config.yaml
d_model: 192
head_dim: 64
norm_eps: 1e-05
positions: "learned"
optimizer: "soap_variant"
decay_shape: "linear"
seq_len: 1024
Each number is 128 + 32 x the weight over the matrix's rms, rounded and kept within 0 to 255. Layers, rows and columns count from 0. Numbers have three digits each.

# up: layer 12 MLP up, 768x192, rms 0.246, rows 607-706, columns 0-63
# down: layer 12 MLP down (transposed), 768x192, rms 0.267, rows 607-706, columns 0-63
up607:173075142124140139164109112102140107089108110145145197144096093124088149077146128078105132138166109128065119107137104099188145111131087153155090120087110074117144152084160105153110140132158146
down607:081134159158097086176138078128138145096246148105077129119170146161162157135124160061081118176148120097114107128151154150109102085111137130090180083112056121106158142117101091125054123153150147
up608:120140131178117116154147130131167124133119098122136143117170102119110109171130155139145094141079148102104146130141100087104128175116133096105192137150129095183149131161156126188113109121161107
down608:169119099117091074087138154129049160122114090158094080084138172104113134095146095097134110100119111089132080162151152128148183091129121138074127146076197116166122136094123149097091128081132099
up609:166197152121111101143112088161074135047111155137135093114144048123113106144147120195169153144151098153121099157116118099142173143191108090215154111097122051105099132175089119157165130101116133
down609:123105086135171109124053133148117119144044123168135134067169129151164100136135115127133115111113152112131097110149105123084148122166120157065169133144166135135132138094155131144119152158137099
up610:131119090164086075179096120104117219128142129167085126136155119091101112113155095120124112124146183212157123115120121127103130144157112078100121072103139114175105129131148098137152200156177178
down610:173111103096133110102115150119049112155169055122124129113117179197129094174162139114125131147125056123217148094152082109115121129157138109148123095135180179143109151146148140101140096127154120
up611:114130122179145122090104095088118137121117087077110131133158094145106086104131105209151135150158166116106179082144115120093144185115136147160154094110114141146187141145172152061119128110146149
down611:143117093097122168143068127103161104014152166176156160100097149182119189122100075115107133103103140155176102114167101133115162083134117070133130122116158120124157108134125106178091095166123130
up612:129142112151148095048126151074123117151135136090194151061118153102173107126118077087151105155116126113130089120116174130159127112145093099156089089150125118103134109202129182132182164194132166
down612:154093160159157124199112153131114113122148111123111117160139092133075166122106126129153148110094114142123072135096143100126204096136167109102095118147092133143158119048093151140091076154135071
up613:188143115156099133185129115147148133127125092161161103146106149116127101142131121158150143118075126092155125164122187088128096105134137074116179130113104198153104094095140126141080132115186091
down613:080149159101145106091098149146169149173069112095115157127095055131093059097159121076085122129181049131140100114125095100175110130172159180124147198127101158094120134135194074079180129118137121
up614:128116175109129074091127187158182087085137160135121106158110201077141165172136104141174129126178122086162142139129114160224138130165187150088118102148076127094086201143145105083072186179144198
down614:157111118157128118150158149108130156116118140112171068135125172101096072161183154148173174072135134182107132107126209081123127146148121130133135111129127114149193080097161118145159077152128184
up615:214173099080105083092140172162091116075172157129172125112059166113138134180122110116119084105128122118126117081178136095113099150128159153178132151081209087132155148183114051086097102149162112
down615:113124113149155108123119105090117136114149079150147092129080164112134153091106190097041171130102184075053194050120102120162162120139157083085120159131099083117130109091157135117111132131133139
up616:165137206099178167115140144127156050124115154202172120167121171125148104130138153109147102132135116102142187149165116154102065142131098105124136115084125101157074128110194079125138137143140090
down616:127091108123127115123124155166113142157136147093120141126121106107092164132130155164099171097126136138195061086102154144120138220161141145103102170110120120080172094122095157161101049057116102
up617:103081127099143148104163181115139115136126116077142147126155140113129131129122097115156136197125111071162087155152138125132085118140163107134092099121103137132175174187139173144126181149141144
down617:135116092104118120149112160086139079082119164108098090102117122100135139162114145136088121164149127071115104106108114137126152115112143122154184106134126151087114159131100091121061123120144125
up618:166161078131153132183118124187106124177157131155135151133147171092136122153076127136152121118111051113112177096128133127154164175107182121158175143120137087109145172115184120138170134156137105
down618:155099115134170164171170109119119121094129133106168134113167095123126123217166121146117102086109143118087138099120072103070188091090151175110095125072120128163107124107114129119148143146105113
up619:064145137098125165179076105121033108138135088141103159138107105086133074085112120144174097127161087091097140125105169140106122153181109140072167174129130109152110109097133119133119122153111175
down619:108139149142147122087083184124111107163155114200100068157147085147143123078121158129061134148124101085074188150138129182158131128105106135165119089142099098141077067140130099127112156095111112
up620:201122105124103130136096111104105106141089118108158133181124158170152086126095117137110093113111187091064140118104148133185150154169106083167181203100184057130133130143060116101133161129121163
down620:177144160163050170207066125131135144115172101135122158093079083059136148099180128158133168139157102148157097110147139133114135165090127117177116105124013129170116110119109097139140155173141120
up621:105150183153202114121132127059071148129112122151157150149132099077092105107130173108086151093155107102127091095177090086156141142131202082136115038129104153149129139144174101122112106115137090
down621:145071114123160050149157137126076166133156116204102091129136125102133131136188183154130125092089124159114151107154093095157106118115101107121130161098091120112123136120126098148179088086138183
up622:078139064131105142152052166210109143174163066174118109144088110173160148032144172078166127120081125122152128177122149175120135128141123105160150109115147095141072120176168161116082138170145102
down622:140172175134114136111149140112096127135136131143192100089123080113160103122104113105164124131138169115122162130107181074136085093088104117077138155125149177105123107139135121149225172132121079
up623:060076139160113137137164086177188175175108136176072116186171157148122131119136151135082116118114113188166139114146100142178092110143087155086149182176140123107158111107116053113120175122117102
down623:105147158141121141087132139161136110144141125112074139120169167146115058109127144143122151157130102132137127116134117138080179138135072137168096129136075105165132155140127095137133187158116133
up624:114155112118185137111147165115064069113114111111115149127141167093096124138189148129155075098058131120144120138150119112170165078122145092169134130068091090147111102103106123153129100109093146
down624:163145125114100152134167092086164129142138107130153105139100053161179103120144143096124129123218122196149088144132170148111105213122143179152111148188150111111138162111170218093088112140155162
up625:137155082084128091093147159119085105088142083104151131137152135136177131180107149159124193122082120163112110149126146161169084115128129079165114100157066147156152119121093156128073073172163173
down625:156063136139163203161154144152092182135141109135139120136081131140126101110142114160110092106136138147132156154185143165102126139094138131160094200131128184151081087107114131172064109132178098
up626:111060127118074120139133131148136168197154104083128146127097083155181124150136087111188128154127092120116127129118143172124139135143136154167104142063162073087094121111148109106157134136133141
down626:100232107170141176160140110127120137093119069160174143160059151123146146112116161104120101119199128130149129122151130148089111126092069139162124089064139153142163120145065133141057132120110111
up627:091103202172050176122184129141117118133117106164139139115093163173109101117124154084055065117147130148101140140093173126017143134018135150096065152151130095138144165155133107098137140089223177
down627:144088146112140065096070159115143115113154138141132105142084145084123112104114120141125145159126109080133110120160104136114115132220119100129160117146106188137137114061133168094142153170118103
up628:136120117123060131123132201150133181127129077061194096177114126139151084146099141095106150213112149124160141141174175129055073147121138101153116121137149130114177132128114113057106146090098074
down628:155144109099137093102138145174153122076112177134151114122135181137107074125112169157160084119106113129139125150105153148182154113129112113070122066145135136026054102130156193148112139170116172
up629:125134098085133120129135163111131155134137079087129068178111145177074099110178087107154146159154139188077111186086074077106132113141135127110144152123082158128100157147079088136132177132093187
down629:146116153112112200098129162171131121109121154193093111155135106168129140148101073136160095117051182133141177128144184149183117128088119142174153189146168143138149133140097128083121161120158100
up630:106161056094180154146159161099128096086116153154128109139115137072109155103174127129132108161101133073148125114122102093162082129103121113091123110116136124123198133075087173147203077115133145
down630:135122167130074160130188165162138162128125082109092111108149186138142166104112097176066106108100147118151102111147138131091122083141130133094159173098140134112122110103200088076191134080153121
up631:184140186097101113153120089125135092212130143112110138125161117162145137123126122140124151106073178120109116114136113188142165179104093136102107085079140136187123101111127089055104155106134144
down631:113147065153045156123140107185110091154108161107140112118078159157149109163142166165107101096116135088106132114116166096148103110150143156117150106181161150136082176136095235112113092087105162
up632:136088179132131127099147145135139128158126159140105136173111117141142077113105126181100144169113090082076098069053148120133129127154124101088168155076172127169055111057117162068137053177131102
down632:146138137127076116089131130116148151103106174152130107107147120136124125156127108105087107081177138070162110138116156098083095112125183134078103185134145137111104138107138092142153158103156110
up633:139146098127143159115197138107106074082106125168096176117135189117184142100124094159154140154166172142195120130181111157127110167136120130147163115097162143102116091144114108139173152161109084
down633:161098152175116081179111047148085174147079105066076149157065176146127129094148130127109095154116154148112139179162106108074140155160149079128165147220116148103150160152151081080133098139135150
up634:083138154126047193074158088195166103157088112134090137154102124185120158149117125084141119141164162181110182162146136088146150111101114148217149178104127176083105100097147127115146101204118103
down634:158173137109158086155117080094149167114159173129137107141157161107136123164078159126114092103119157220156131099130169142084160055107093148126163135106114107140155105140092086169103122166143139
up635:118120169147163104074189106144117037113158146130142130105103111156113104084147148125100148164126136077120151193105110147153040124098095141161161115158165158135138104116129152172078116157123113
down635:134106126125087114152057086158145165109103131149094111126108188159153088127158115110203139116189165209118110136109112113150146129117103161123113127156079089101116155132103070150157176085157157
up636:123200138104131148103082165179155152169100095169136161100090076105104186189064137050128168154142110147073095139085131074159102105082157149151142135111136114085100142167056148177099176107092170
down636:146068130167144137093139135104093103125034151120109083112155119070100099120173166185141101127123076154171150125146124156146141171179123136182139104114137119135132104079123113164125131116112159
up637:097147186111125127086196154111114117197124162133144129140164125164191122118020195126070181086128134146147187127099121087141117150155137196179137116081099143144165141176048148141074104150168151
down637:081083103119104073123140121153126098084150147110094113168149084119092150131130148135097106117098104161125076121168159112110172186118167125162145170138119121131153158100154122176111095083159108
up638:100176113175095156146083100110153126132152136086180136152148197101083161139169123092112162113081108076186122143100127159119108118076131079212163133124132096121169095161115030158181161114070168
down638:130119065063167092164191087133134124185144171146159095093141115175125165166209110138163101139151104130138049168113137134144132166115127155145076125139107160117140207138152102110145227125138194
up639:178095144125137089097149126160113155149111117133121090182128076163078123144152175122150131158112132085123145100039074120099162123131162109144133129125115136124133107137079156151127129104109137
down639:117192093120189081108083096114133098086085149116125088104107159100201194157119095150074177096148198153115143115150157136154160082121203131120124096180145092127128073145168124119180135172146143
up640:160121095112101159111114164103116112161177076079109121115085081107161175071100124131117169175090120118090156097149131122109163083126154092132119142121086168165100156198106146034148143120145101
down640:145156161158145103122089120147071093140105175164065065166149094143129122159119108147116145107133109116135156164042138148135177185123118115105085124151105151120110118140079099120083114172061157
up641:115126116133103083144148087133133121117192111059147103108127103127112130133100097148111094105159102041134144114172168131168174119161145060150074094145121165074145133117181103065144124161156096
down641:127059112150098115123119101096143112123126154141106099112120078142140164164163168164134125092128125108169105150164092109101145114180078177136111132085158101137111154131152120113145162107081134
up642:137154106146196069074093102090155123065177112147125113103118096124124137173106080142080142107126114100198202138109121087108120077176132140118147130156074193076122104143107111172164114131158103
down642:146126144050164177192106170182127201158157132120140161142153131156120169041129141099170100139098043124118160097130136094085100129119138132183076118114180149111063115127102165063125155138140139
up643:139148115109124166116068135126159084136121108161142127083139122110163138175130138149186137088108129138070093153170115129100159091152075112121122159179109160157143117089141162125086097169102133
down643:132131139205075110130152111151097157127125145113085054174092158135098145080170130124116171115082086160159154088114135169111137175163132121165139126146120098114109104151128120101160138121157067
up644:144188101079120130061097149166150089110175105112157141122142113100160121163104153137102144141102147137112153160105092139135146164069187147140163079174164152134143142123113109106129137096073108
down644:137143154074152156150158165160115133195144158144114165157178114124116160140175139091166134130104103116129112148167205075095138131192110106197119146102104130141134146108124154130053112156121163
up645:137085122114127198118172132151095106118150148128115074196114148169079079117087147152107065145078117101138153107102078092175143137096135125169095104126176124112084150131110120157143092119146099
down645:153139139123160093130147122101093122154176109133172161168133107142192149116108063102112083137141150154173153112162089160117154112085088099145170143184091154121162162124091087120107122162078106
up646:114154082103148083112169136101184159120154055110153088090108110182093129076134129118142127127069094077138165121147086149151158140100120106179171118102187123087187129097128106140124085208139115
down646:118145195120153140127141154085148133196110036143104123154116178152136125139141120074135104104088089192111151155048110100070170145157142122101097118131096133107153145113121137096137105202172105
up647:139151106103138170124108195109155126119087108091097089166135147096134125075096181136090163129166129151095132099081094108132161119120175126164147110151173108117147139151077113113102124149145132
down647:114117163143126156115141091156124131135125153067129119189035154160153056143085155153145141146098159132158130124154160157120109147161092147135059092141227158127161139108140116118157128068110123
up648:176151133177113166143080118031185121123129144102103121096098119145062179184158124111101076094111127145145062145142133172109196087069105117120150127108146114107121139125173118132115120106109088
down648:132180098139093192179111129078124124131191136108152125135167167136132106152152125102130150167124152123168116130167149133099087189158150132094158148134098176103075095109174142158121078117143118
up649:153086106134097150153116150103090133139142145131130124102100176169120139145160108129095152182146109116119132107073069136085142212159210119126132153225139143159153129171156143097147118145141116
down649:143167120154110106147156141141091081118172059149127148094102121117136102095118089096162155104123127138174115148168093144060066084116168111143159159164159197212092108136087127091102191116119125
up650:124126089147134136110113130163152132167075113193110135066132129129126115107106106139131100097089110086168193200144121097132167091147131086076183130162127114144122114161086155120112119135121113
down650:189056142090108134164127085125133155081186168102167097134119174130147115106095139054107104094178127159113139118214150112107114146169136101119107101110122097142121148159141118091124116103138165
up651:139095104140134118132149110159095108177142086159135134135145137171148151172122132118133115127093109102107153122088128145170178093207098148110090144090078155112139105127175137110105080125108114
down651:077138154095095116164113122061110179055208140131133120115122102112086086092106102147173142140112103146125110103151159110142102123095137115117167124144174143142115114129059092150161155110110167
up652:133151071100156122154112176075192150107102116130170158073066151115090049124131153086144112085116134097174141130151157098147145155100145132161076114125128119104064058112118193144098096192073132
down652:184145133109115135172140116167102108151109018120095130088052161114154113110125102179110129072156135087148154113112164184148100048149088131076080092181099177075166153163092151145166123144138107
up653:192168154161060161134158107098129131156126099146175073114145114115064122160129114095068120163102160143117124076148111124130146194151140147101164139086113104126134111074074074096065093198097132
down653:151130103164160045139103147111169112146172134084171106117147147149088141139144112179136081128148192130082100138128140137139102051142126089145144090133127103127133077176108142147132132146142063
up654:129113131201103088120123087136117127186138129174115120078161149090153073129133120056108084165140111117131119131122156170144121161130062109116055072149158114140111130190116108086131117168124150
down654:110121170120093156141177134117105154158202054109128117127130132134141150057082164139178142119126096127116202172114092096103169128170104051142221107096109156108115128069133197143121126120154085
up655:041174131122125104117168171129136139040128104158108118114128146126111123137129108158074134181185148076070157112090136132127112149104175173080143133099117151134095182147105124133075204094080121
down655:152118078135198118118144099146159137148097119084074105139130200152114115139143139160119108100139139215130082144096163214180088108160136100121085141151176126102147068081121101113144151142141155
up656:150110142078100108120158104194170109109153085119129083118114143203112182124136175106138154133111155121141097121128126142133064075164087142106112164089154110126118140127149125185110108139125187
down656:150089158136157167127113121110141144136204133116136124127128111112104116140116102179151142163111132145089092087116114153129119158078132133115116128102133084121158144157092103088133081084130094
up657:138175111137184123092131159096089125105154103135154151105168123132131136086111136165109111165114167189098118074091126076152172135162097150148113152140107165097170121129110136119144115155102134
down657:133160087118138132172135130137164104125136144127152108114100101177172111094139079083108137103103154119192114159140126156146111139174146073145168079130139034115095146132169101155152109105143101
up658:154125132197145145119106171126160166110177102111132100095112073118104168143105112152123168142115104082115124094125111148082124086107133158110183114132108135148121134090117060087153165180097113
down658:090173077160138160146158151108148088165119161190105135198140162152152151064106128148127127102190155156125131101170185070154164082173163126110118120098154093116142158148098172126136154126180139
up659:169142061148068096104089140104139110142128137125114105145072163140172109123137171139154160124122191154137138216134131167093105063126120110153120113101127122096061088126127155175147136137185128
down659:113144121142148193097106102141088149174109198144172162169134117151149170099129136077074086145062112127087083186141122173115120140098112108138128119094092041099117143153097119157149090234167114
up660:056185131062146169111143098099118091183120101032217101137089154116122124089177131108129135127084088135083122112137193154104138077091063171157145099128139128135139099124079112118094172128140135
down660:142167110067100112111132128144118085175127105203109163166124165068172092150149161123143130054112142141038091117115115079108155135148133134098160157123157114119105093177196117064194128135137171
up661:078037140134105090053190160184113134098113158150139075084172135130116181085114107122114135103169167152139149171125151066132143156137163120079091121058171112136182134107139116076122133129102122
down661:193122181112134130163118100033097134143134170083147090183152117085105132107120155127146195164145080162153128039109151130132121125110154186198188103168144115178141118156055106181116181135167106
up662:145121112076073111119164109077164103161113114136113133115176191131123063191111206183089124133105156133205090104149164114166115086132136130138084159149079131086058147072080093121137109131133154
down662:175109145161145169113144149156161156148103162203118117127109130134138119133124140132102096145074130137168118123077103197115128085121145172103100210149123169096048134102148106152169112087110118
up663:183162112090127173149139123121140118148115084110122137151129072155085111120141115118158111073132087172125119148142171101132078121101150115129123178112132124154098085127083082099146149125153129
down663:163104119132116143073098175094142143083150175173148087142126147099114155090114121172099153143143134102134120135192088136172140145102153146127112092107134152162135117179126127160118087101112112
up664:197118120135198161155171069081147134136145153164098077152118148104149145125081154179044108145119105136198150125093083115125152089137139139119145164147169123149151118156164201162132064143109049
down664:099078145143159108083143087140083118047164150098152152117098141102077109145140119159167130152139116182112107124097093121184114080106128144133145079116126113104212156081111133111107146099139129
up665:054161127123123066140092076153086086135108156116151134191114103153134094116144214132120134062101134121161138127101082141143104191144117109166164101163156141184092130114201114147079128109139103
down665:144154081104102110173108189096105098118089145147122151062171120170081136203107089124084111175069187112136164128130130176116161103176088142107142109140128097128096176113161119136094134134100140
up666:145166157094136130123116111122118186139110132114103133173125109068138065158117144075106117130126134108099153141119149160133123136187111108140135125102195116091108126178075135104111111149165159
down666:186145125071100130118108175150094165074066086199064153100137102168118162085086091116145120187145153148102077142156112152108117125158140126157113160136105084099077099071139091138075127081108160
up667:166071142107080142154099069127099110101148143077061136132131159146169126113145113136139118112141172105076072106074157113100171185106088076107191118130140049092082134103133174166125078148127123
down667:149124133133105096094136133087121126178151159177089138180131104130115156144190090108139104144108104139173164109143079135137069052135117152191098135130218125160122155128102112186144132122103196
up668:156157117178074092123189127073117056105113117157108141090102109189177134152061119143155099163146126144167057076149149140149167123147164096090077068141159133102150117136104084089163118158148078
down668:140162101130169136122119155117130179137098117161059178097141101154113116090161156117131149137052127080107106156106148160159093142074146088131162202088148125159091113121151090194112126141068143
up669:149140158123150117189136124139095130140136078127145125175059153177131120178115185118127100120114090101119123118155133128164163150135109106168134152140130061114135126156165120154088084149128102
down669:137145146170073168097120202165141134148114158149143112140156107135135102137110155156206120116113172148145121076123134125124135136076150100161127137117146186150118141076111107136171101169142112
up670:084109083126104131088165056187134185181127123165121114110096073083137120108150142114110089156120160067162135141110047141092109135094168124168105099092146125103120089119117146129114205160153117
down670:118120110095163162106150117139086120141166110132102157145140178136144118138150051074068100113113160179189110152134138149107137138075172057145056199088166081103111134114127115098148155111074053
up671:113137144094147120121087150187110146119070157165160104144173088138139162183089107128147104156086136127160117130090149095141111204154147106125132143095085103128055144203137073161089117111200135
down671:152087079124080123149138121121121147148138151124071154128077160103157150125142143125112117135194078117119149151086168174121110139145125060073104131155116143106190138122138122111146166137149113
up672:148082110186132115098083110099110124171162144104158139148132124166095142119081139135116145205056109098113190168161125108138085126124125082079129152153135193119131130107110105104176135141063153
down672:143134119122115140083153167138182063102107079090141148105201137119122163134168107144090080128114184082152152155137117183118132084176094143114139185089139047134141151124116126098096107145073072
up673:137092088116144168165093079134158198142127150166140116105161149085140165100135081186176149162130145111074165151109123121115185143176150140125158090162098215123175118105040135123111137078129088
down673:114143136112140082130120122123099098158192100082124140139057155137132111117157167149111101118164115119129140124153099126136121124141124085097089131100092180145082143106163099145125119110125135
up674:126130091057124136161108107138090141132128195115117124133169086101081136137093100133080097120172128102159105080122115116169097126129142143086137187077098180076141150162114170154142109157106071
down674:118159149110109121130124119101122137158114142168103138111120123175122167129133094126185111122088131124143130184157116127106141191136159118131119052184161129164089147100101148109126091145093163
up675:136077184180065105135164138093124098160113091131137148120100162132133158147110168128121117138163111127156100127154125075074103136148071177165127137133170134087093171147129090130118123145164132
down675:106146103135098080142138061132091127080063087206138142152184111071156058102161076165109108121116130159101128175122086147152138111164182102102126080113099082096126141092092159135123169109078105
up676:159095083110095134121138085165174114077136059048156111155117135158085156121140182160151107086125166094159118149172105119119097119134140116138153086159133186166106133120143142126113091145139120
down676:090087138138120148143088167128089128141164135118070143046171145172170129161121128171167092143170107067100144087071200100137163128122162144122141117179147097113160121128159128136153102074112187
up677:082182129114188164206133148128078093156101161180134142093129150129098111174149117102112081183190080090080159130140188127131136148116100090099171119144106141131120115144089177110123105184078203
down677:137116114097130055133081151116087187160171144087145107103125167121127087134124088137120160131135144099101126151157159115125102113112143121182148174144139107119106060071103131139108127112146071
up678:166156132177121080056167132122130128091208134199134138138187129164204128102175100141111089141120132122086123139100134112071130068067150110136140139117129076103175163161093096145150069133146136
down678:100138120119109118126153081120094163100151077073096110106143176150116100083116152130129098146119108110117085116141105130127132093159095107104162143126081151149114129101164086136046178163134105
up679:093109105150095054129114105128144172184112139084149115089188053138109118137095095089070162089134174136102135107104087129162107153104123112054117135112111178171077142130171132095137128167136131
down679:171190150136092158141119116173136128136161075122105116193125105158115074163119100118074064161151123124165098122138114059130203159142132163108132097111096124107111133167171114096112156123137134
up680:091114149096160169131140093152135140177121131130106085110139155119120132102145067148162067112193100136153114118105066108106167133122124093109101142167116139064101099122173120151200119100146161
down680:119142091146150135151160131147163154101123123113127183137102082093165140117063145089119148134130148112140141139159181114181117112131122140134231048078122145141116117104095116114171156137132155
up681:173109124135116132139151159079125091137152076107130050113096164111137091161176131127157118146129135193089132125105180173166098147157093155196074116119104159111086127165106081159121112138109161
down681:168133113140174138132090130162117133115141143135148178227199097118084156125119218091096164139130175080111142165170146178133104123111111093112158149170069098124152148157139129137140149105156124
up682:100137127157182097131095125123181119131118169151100105163103121138130127084107137181152087113161074097117112137135182125163083179144122081101085130126115110195136112103117106153112145145118133
down682:215112176134113114132178139082082082114116191089087153072120126145167052111159118094076103142144132114113167118110153109095100143120118119119130123127176201043156115137153133165098158127165099
up683:124096154155141132069120091170191141110152122154097113151115151058189117147082093144113112141129072153223150135187109137215144141146140128151130154135123163146108116133186129125148057146127127
down683:118157186118095153138142087089123094183224104068135056093130131107143110158108098128095091074146166089183150042189156133106144106153130144166114097152090109134111114161128111113093103097153118
up684:172121083151153144129119130183100126113132172177094134178041183165127155146157157132114114095106145117167126144105103128138150205130168096126143137084069163189148131079099163137097194138139116
down684:112095183080118145179104105112151111144113168084123147118129151127216133112115144158106110202103060095119163116121091144078086149113074090168143117088104090144144082102172137151076193109087160
up685:081149104118122125058120093125147169127136132140148138112120155132077133089139097067101112132168100087145163030129141101105133096148142120111161141084082128162110098161081156136166117130146126
down685:124092101192058184066117122156160127172176073138192116118122108157134120113085130098135120085079206099094115158145218113216073116129069137087113134138110157191052136018124187149106154113100181
up686:081084151086112117099152087137120098102126112140125137126088184146132060097117130134152086130070099127181115114173131165091133119121155135117162115166093128128101144128122086132096076129125100
down686:132124087143130188115163134114143218112145149101076072151151112100082188090109108125118152154122185159128139176146122141171127151149143098088135083079150128102148073143089152156118117200163123
up687:069147093042102174157165150140102140080150074224063087119129115142168107103140146114124081037076161071124104099087153121136168123151096099166172136124114117148132137118171109120162113130145095
down687:123197127145121105172184153109164149146152184153183128137059107136156149133179145156058103127191147111121126108145139163152174095107124093123145136066126189136103130129082094062222144167135144
up688:169126148098086161110150110138170146110137186070160119146131052120086071101218109114101087143120130148178173150164140082110095114106173155099146117101152081127129115085118138164136106173164134
down688:088131044102127103064158131144091109134142131111153120099141133146152098110093109127155105152154112079171112121077114171101118135176132140099114128126122132194083116063170117117123120150127126
up689:146138110075128159097141138135133118154129150125120101103069116164109153145144119112183155179146167182149114158068148116171102149093116126103135094154207204141049154122121121069114079181189172
down689:111108113189165103160146133160096114105126100198102170071157121083097107118064087126097146160152117100155143116068086120124129123125189150164149082148056054138217150137131128116183077145164092
up690:126131121094086074094137152128077088157088121136140125132119151174113144084117125105100146130102166124140155125148161144172135129166118189158117147168084118120057184191168134100136155128116135
down690:107060143114162115096163148157176174084179110147157094126177171125095108126085158198071130090114136072114188121120072162120173172135187127131156151111123097022124116146081201161143146070068085
up691:123117066096140173059190101163159119100145098190087110146115137146167159113118125106133142111125137118146092113141173158108158109196141113153108138122089135131104118120067148158165095193131147
down691:107151123104129098152108101135127094145105102097132162106184101131088121178086185171130180134096133105078135103159110083176103180118139139173158132125157124076114163072195104090071145097115146
up692:183164111087122113131087160128078123121085123107144203106150089162121169162186138102104128132166155146135145068104145158121157106124103087174123161124191142188119112138158126146127134082130100
down692:112165159114140221063137141130123135090195123137095135124125154077144050086105169140114113088179148100157119179137081085157112110085163100165180125103121104065116111112158138129119192160094145
up693:104112120136134187148130152131184113160149104081139078138152056135120114162089121134122125149118171136143135107131108105107161089103168095109106144156104121125120154132133115099131129153048128
down693:087090145115194098115136098104060167108138163155131144151070174102132163098108143134132102101137102105175113208133117095114134156152106113136158117104099138149115117139138117127192208116155121
up694:126133132156109129150113127204116164165035145131137097096079010168157145111079155128101100179105103134150100158098075197168114141125143092093151101113119081189132118134119155056104123102110121
down694:185140106178149101115137151159161098103152139172129141169093115107178128180093135125113131061196031125119060131160148157130176112099083118132103105160140120127166199172144231148137124093126059
up695:109156120112164063123175120143174126158150117186215154161094177121142143123165139142098146117155128104046101103094152027120051124111084155115107142118151142148096139113126112033137088118146105
down695:099140107104077147128137118208112128120153117136143159164096162143137091122145147076164107092127203134176120091136151190137124126107104096091129095109112102146187114144070139100127103124093135
up696:146120138178134107137147161121192123097174119164080130179137103108126078134091175150099117143142097057153169051095101139171107142092129145107113124142200122128131121139102059119133140094123141
down696:112163152105100133096129145163179122190138087102105115199120118137079130125185095118101132173164153194172093147119134057101160129101103193124060209093042166108141115143132144167121127121157143
up697:173147130104139093133102115123118125083121121128125146122131156109115081110106150110091151148140191120137138122130131063133125170203156134112096108131136132130131140131180078171133125149139167
down697:112162137149069126149124156126129093141118064114097131179136127179174156131134100130115155108079156152083141114161129133091103091150161136144155059127120135101171071157109096037122091150143161
up698:138181074120174101128126129069162147134101115127091123104112115125089125106155091113114134126138133157147108156124047176116134146126141079160102094121182199087140146049116112208151219122166135
down698:160087135167094144096130105122088175156167098091154144155120065154125147134078129139103166095106150154147074126146108166127165122099173112088175157064132109107105155136101127132116107132160157
up699:096105154124095091159124092121109073125149146129133148113137124076144144132142191119136112100118163129153066137120169067157115128054089078128117132138109125121127126144064098109162100162078132
down699:148139129131167126070149092175142069134115179138138128147123156188141157080125074206108103130187116129141138137161071154103142096140189129189104126181140156149151122140118144078105139114153115
up700:167106129142073150164100169077138131189126097093144148134103140153105142090125141154151082147058096159120114214150135119111135164093079037124121160133165147113073133095110148140131116179090154
down700:135129090172152102068114120176112171179175158157158106157205065130133163122132142103100196080154152121165144098121121113140152192117118135183120093105144192128114124109138122174140093152101100
up701:173113134188095124171164129166196120130118117121151142130171125107149110164153142150107171110145104079123102127080158112139146157179099103138124101196059158110107128122170149157147095203057080
down701:126086107131118130140134088122128139115142171125132154099128132142172152133091107119119082110107105113143208123147194119102161073125138149139160108098209167118134084149117138085188109132103159
up702:114115130144109141159164135092114114152105095049102087125141136112158126164139149069148136108176072185083149092142100123195123141128131106192126126117090107153155124101180073095107143144128148
down702:107121107130098108120160089169128076096095073160134120166163167127135136174164131153114097166144137100123093109138133125113120080147151122088140119093046165121122116119113086084149096162113114
up703:111131082131158140124139165124161069101175109106157123188167191114150195088136110102122122108117114121098097093110173081078100140126132167092160153127144155130148119155104179158072091112116151
down703:112125135127073158135125191107119167126190156144092098113107125142131133144102150126115155151146072074114168083183127116058114147128121042157120132118114123095038132140111112128159087146128138
up704:124145192144135168120135154133145143154084141138232108102135140117121140195074103151131069176111160108164121071120117079150135101134159110176141136140130164184095122086164130085072125150187126
down704:125143106105153082140171099117144042192099143127116143154103145159140165129077108169131105112128196125090196109138117184191120104151116140110065169140129127076129109115132091119098096170163069
up705:162122143053154128200140099106138112101112148164122199114101139164134078131150142138161108099136148102121103079104107181107122138122101080121155141130078070088151143097130154173129096116115139
down705:097160162123144073088207126133151087098176181173137141126086092070153120175108058174152147141114156136171198103165155114100151128138157133115188101103140113098123141105115155080129072091157150
up706:102143090062138129127122123174091082142166072095140149172115075086154138160080127150171079159072103051098132079164120101155179152125119181098165162114140133139140119073144131132145102129140119
down706:103141144152101137082161131091133139072079129134127113092151151106091112122127159146135110114151099076192152115121078162068048191105139088159118165077121124053118164162144099134209152102167084